Each number is 500 + 40 x the weight over its row's rms, rounded and kept within 0 to 999. Layers, rows and columns count from 0. Numbers have three digits each. The size before them is the row's rms in percent of the matrix's.

# layer 3 attention value, 64x128, rms 0.0779, rows 0-63, columns 0-63
093:483545470529552516431522551496483485462496541499489576459492562513511514510459526507462508471503497450490543445559455482407504478529616443449502536542439456523512420505429517440488488526526499
093:522481474457531462504495429495468519501535479391522553507481559509522500491464520467492503464527514394409490517566481512507537478560507524539474569495516514596437553574577486517503490504516466
094:538510466555526440520538503496429489533514489520479499511552496482434488499485534584482446480597535560446450472548484460505510461467533494499515531468518510452519561515500494472578591451439574
101:528506496443504563517512458564486433496522552503481546532491519515506428572556479484482497540479503480551435468485509495530478572507459534423528443523527480445435492428459481499583503502498517
110:542469469512520485532466475460489460520519497574526513479514478465439482431504469475485546564503475475562563543507479588457584561485492482458490453478464556503488380575622488493585510475477534
099:499503506515520506499486452486579501453500494494537491479525529538484460532485486375473475407530522509543476464445446564500478516531502564427581510500545436485539509483571537455537460513421534
101:500486414596498491504544544487525442493541529464540483490518478543508436477566457522558457442461448537457466501454438488511517479489494576531560512474418489498501474543571506503561585526548445
098:543528538508490474431518452472395506498544493530410561458468514495459488530548415618516488472460499442471490519493469536461479537470456480542587569457508527470476477436476506552502466495526512
098:541462482517489548501477495438430458499528540536530499492479545440526460451440498508424503490474518433437542486440518438580519507525532509537510585502594438521539498451590453496453529454485480
101:524500465493519535509533450484493473578505382500495511487489510513495483531533467544464554480565500496520493510521548488506509531596488474466393474467492479544503423559547481469457484512484470
096:518497512509466499481465447538454440484459475498528469501545396479595476511472516508485553404453466437516472456537500577531527518563450516457515500547464522448477577569485481494533509440495510
101:515491440470525553514527487507480531542459438544471557516502507443494461520517506550487415471482505477434547429472507560479505466580555509457539472449554459501492488578460520480561511450519526
101:537494489523506454464492531480542516475558424503471430576557540543464433467501480525530500484449613507541497484521468476458497573521474574496500511592509475492470487523495435561459500461471444
098:553436515475518486429448525557568478561483481413459487469504537433439541533537545519447559534445495527466545453458508474508496490463430491569584521487462462548470426491509476496505541488529483
098:524552516533473555497481505489499518531534527422455414501487506460566494467480540515572501446511465499502474495444503579573569521447506449522573451490421567437534471458461446466477509484513529
101:520490484507495479531535463408533490483488492481453471475459489535527531499426444573504533457439471479473546500473443448460527444523538501473501530554452483553570461445516438461567456517442536
100:533541513448517528428450424504453468491572476532557552536595479525568489481521505543488416510479557570506540484516509503504496492527472466509512452485485537501495507567571481430409449568430501
094:447493466495557528568468449559537511515562510572509479519508515434426493504504502463540444484513547482459537533499534520520514515474501416519557495417529446480499530490457425515518460585490526
100:553411574501429482479507546582522495550527498489450554483462458487578451536446501519565571530475527482504488500548578546559424569451475467508469483503509385561519517543520504488518571524508522
102:541400497493584340491433482478474475505479470494547564481491516524475508513532538546533505427416458461498537492519533467562484534527470580557528439530537563478555422486448437508556483534518516
100:511531455480529517538474536547431527459588495507428497494457527523543497518480495521520531419524487530524551489489469583472424542437446531468481494549469559508567468469539441492467561499474487
104:480484529542512517483472481595467528520503485477468534534458546519556501535538557458478553456555468492418468406522499448452525474486569503428485468491491510503494486545556442552503500461567493
103:484465541512475505493523499463492558578502573506463517523522457485456534466489497449527503489520539542530513458521521396439508556450513573499548488519547497516557541500488519406524454538552504
095:560501477515516584475489573503549517512555556522438533451535503441548510482496490496507528490560463527494468479471519522539466456521482534522421505545526559487496543528496565495505455497495489
104:508478503557614500448556439530533555516480484512472459448458449526527585521450552459456420458499444588531498506512484475554517534467502426471497493452559546521413468491509516526504568490483518
107:503451460547533461542517473485527468452510582512455535501456465429551517476466479468557467541610468516500499426495448507477549461547430516524512472451577442492409490497513467529563443443536490
100:470529508586472515459461522491475513530384449465542476477477458462477546494461486513525473528518470537477451428518436527535527522509421551546502419549444488551463478506479524492528508500568531
094:584547509532446459505489509509531518409466518480584478495580442600501489540437497471446544500447437500481534496511494499465538513487501492579469478515548433542508548554463501567487569490507543
096:557465519509544582463492533482509451485425515512481481499531505383651462499563444430513508499449579550425474547510487506493423505437452499446478548501584488522526491532494534478497515484468495
105:539628550521445530424537497513475579581450489558519502437561540513487535536518530435545475456471494456470484494563490497507507519510439524482522539554448496511534491542503456533519602485494539
095:477533530445418483473523524536467583518492530544516491500485508560537483489501435462550571565533459491424485508419525460492535510518511481554466492565495475472438478480472562443576529510565462
105:554492516469542510553480544533518443468465467528549478495505480431557491526507493500530460445499463491561579568441467456507499565516448471455602504459492443549463476494462502509469529527494534
096:479509454448428470487537471581451450445512540482480499496523542415503463576490526509483453530523518525510485542552460457501440523528546500494462451499534561555579468524482452534600490460532426
107:475456470584520470423508528506494525545480548560441496417528447533487455504543441491470560476441556519535441505539552518577484542545502461535479480396491490513477547612503452475466503524513513
097:457522456523445536530519487576440485499504442474512529455483564529496502514503474491582554534531513552496439527512485493515543553503542497508481479440495541513467446493521512434518465480500579
101:538534567475516439580506504531552515529512514478467550512476542516531579498510479458492514483371568536487481471496510522551550442489550534467496469460483557467473474514542448451486426519532523
097:478543506472460469533524446552514522424490452553525492528486485482552548446494460592471545499557549437463436532444518493479439550499498547531519508521524520578535477476502522469463535560480522
102:485400530492542495607453503485503450493522494497459535459561525485534485486497494530463432533498526468467486437563502500507503537495524432548531496500497559492509501468516544525488428492498469
099:457520438543559592499505480547463436479517463493516523451504528525483550413543472502535465478471515483478542446530532454531485491512526508516446477581445447449537528558472503509565550514570492
106:547510449498479517486460507477522559546442482507524507479541473482472507596494547471500529583518481516486486521482472500442434567486599525495489485560534518434508536472550493510473512489505507
096:519499568504459513459503454497380531528547560463500515532501594489493479462472501511519494524483467589530471498504422445498491484438467433499461503498457507556443504473499483488479522475473539
102:515489499500402509510444529486479426524503503520472544525496519520526583499486493501495496495513451555486496436535508520506524472471505543533487578480526436477507507484474466522500566518454516
098:533541472507465549537498539475393454533428529547518460517520461435525456560471474492512492460499563552502532481434583490424507449539513532560500470533473541506473516488475505555503443553501501
104:475504550479474496505449526396481466510489461506496481515486560517541473524467502554482475448514491476507387428500505483516525526548586536404509553446576535492439471475455514467503543531553465
094:458506498502511556562459526478511516442434413490485563491486497568535491506497429500534551536592536517435486446549530492522538535454416574436522495496476463483489466489454395522489505527516555
103:512460491423494514554491448478422518522427491498540538485483506502494449433578497462479505459544497513476493511497466569475483469487494551481527466547457523508511534533530417534475509581514551
108:521465584503593453499561594485434538497473501488487517515542554523418541503510479490532523455510579461536479486493486490449441561480533532490501483540506464443484417531494472491546457469446600
109:506470477466460547502463504490488456515449497541466526563507491490525595462469564509544492461446533483438534583529491527461534588437502548530478535510512520508445466501479524509475506530442545
098:512580491467455457533486493471492485498495524520540548356455454466550512448481457520506443548497459504479450487484468462536537557473479548525567467541479525483553530489568462520421491508467418
102:535539529588527581366470496511552434502503446503512540527430484560515487437497481510538492519540584527500478506521484451450464454483513506495490461555536506573473388463482500546443531500532556
096:495499533455507533497525476495503466472461368513453444477500507527501409491476589455570501471472503548493474530580512564449496407524503572605514508568482538534476508466455561526498502520515429
099:499486514510495469485478492509466463510514490442468535530488406507455502466559541439467578498536539483499545460464378465534592539455471485471500513558588520498548575492453440439475531524524513
094:489517490492532502553431469532547484515513557475512486484457524462525489473487479458560425506565501453582470494474565520439505540468430451491518496502581487525507555492505473496514483548490539
105:442496476565537497447485553537468519460535453558608479537474581514472456540494480439479429470474562510514381431513533530500519518464466496521463528543528544584450509548528523500479411473452511
101:490522554456561452476526515496519540514474525523436532528450435493523489478462461512540481455499532492530543507397457493488522470452493484503458504522475586514475515499499514511553518513570514
094:476451512505447548485476466497509549432502573532499516452504450446499481456379597518502487521507604529442471458482496490535478482501502534500500498544464445453495472535440478582434463457471567
104:504474471543527487492499440536456442473480527535490464457491514540524519546543472496481427533515504477512504478562568584530495512483488495501497596586441558449440475447439541519525548393539493
093:465519529480506512522523472544528530504488406537530459464513497460481467542507541414453483462474519492473513436500510509512511498466549542527425453528508578531517509491481533526493454571521454
102:428521554404460525431493463445486517472520482537440536507616526431517514456584470490526498499499485460513450514494569552457544523441522510476555456503553471541518552529519498509517528474546507
104:489383464502468446496426439540533536537517506473519562497532475523549554538510492479538464518495560431495518545497553499464533451474515549463501509480483555524522395524468550522501564465391496
099:574497564493495507498529545518497534581518497515467531474508504543557461508457459500507454472485483500491511476504435498570508487433552541548434496464578481470499483519516560481542522539454481
105:501480481584448461512580520491525451476544486549435524491521519509511410593522462440519480466493429516517487467526433468475493441473480478516503455557494547474465486463510514462485489472509562
097:439525578429520571543486544510570572491519502486488514524553406542486564496511489507415458434517465473533516461565453506453471511513504446531491559447401481580543515466516484557515561482486548
097:499472513555505514461437527456514504501475502510522468543572488484572521401534420502492457508479452541516474552502522492456437515609503491492476499482517513488467434502510420545558445477451583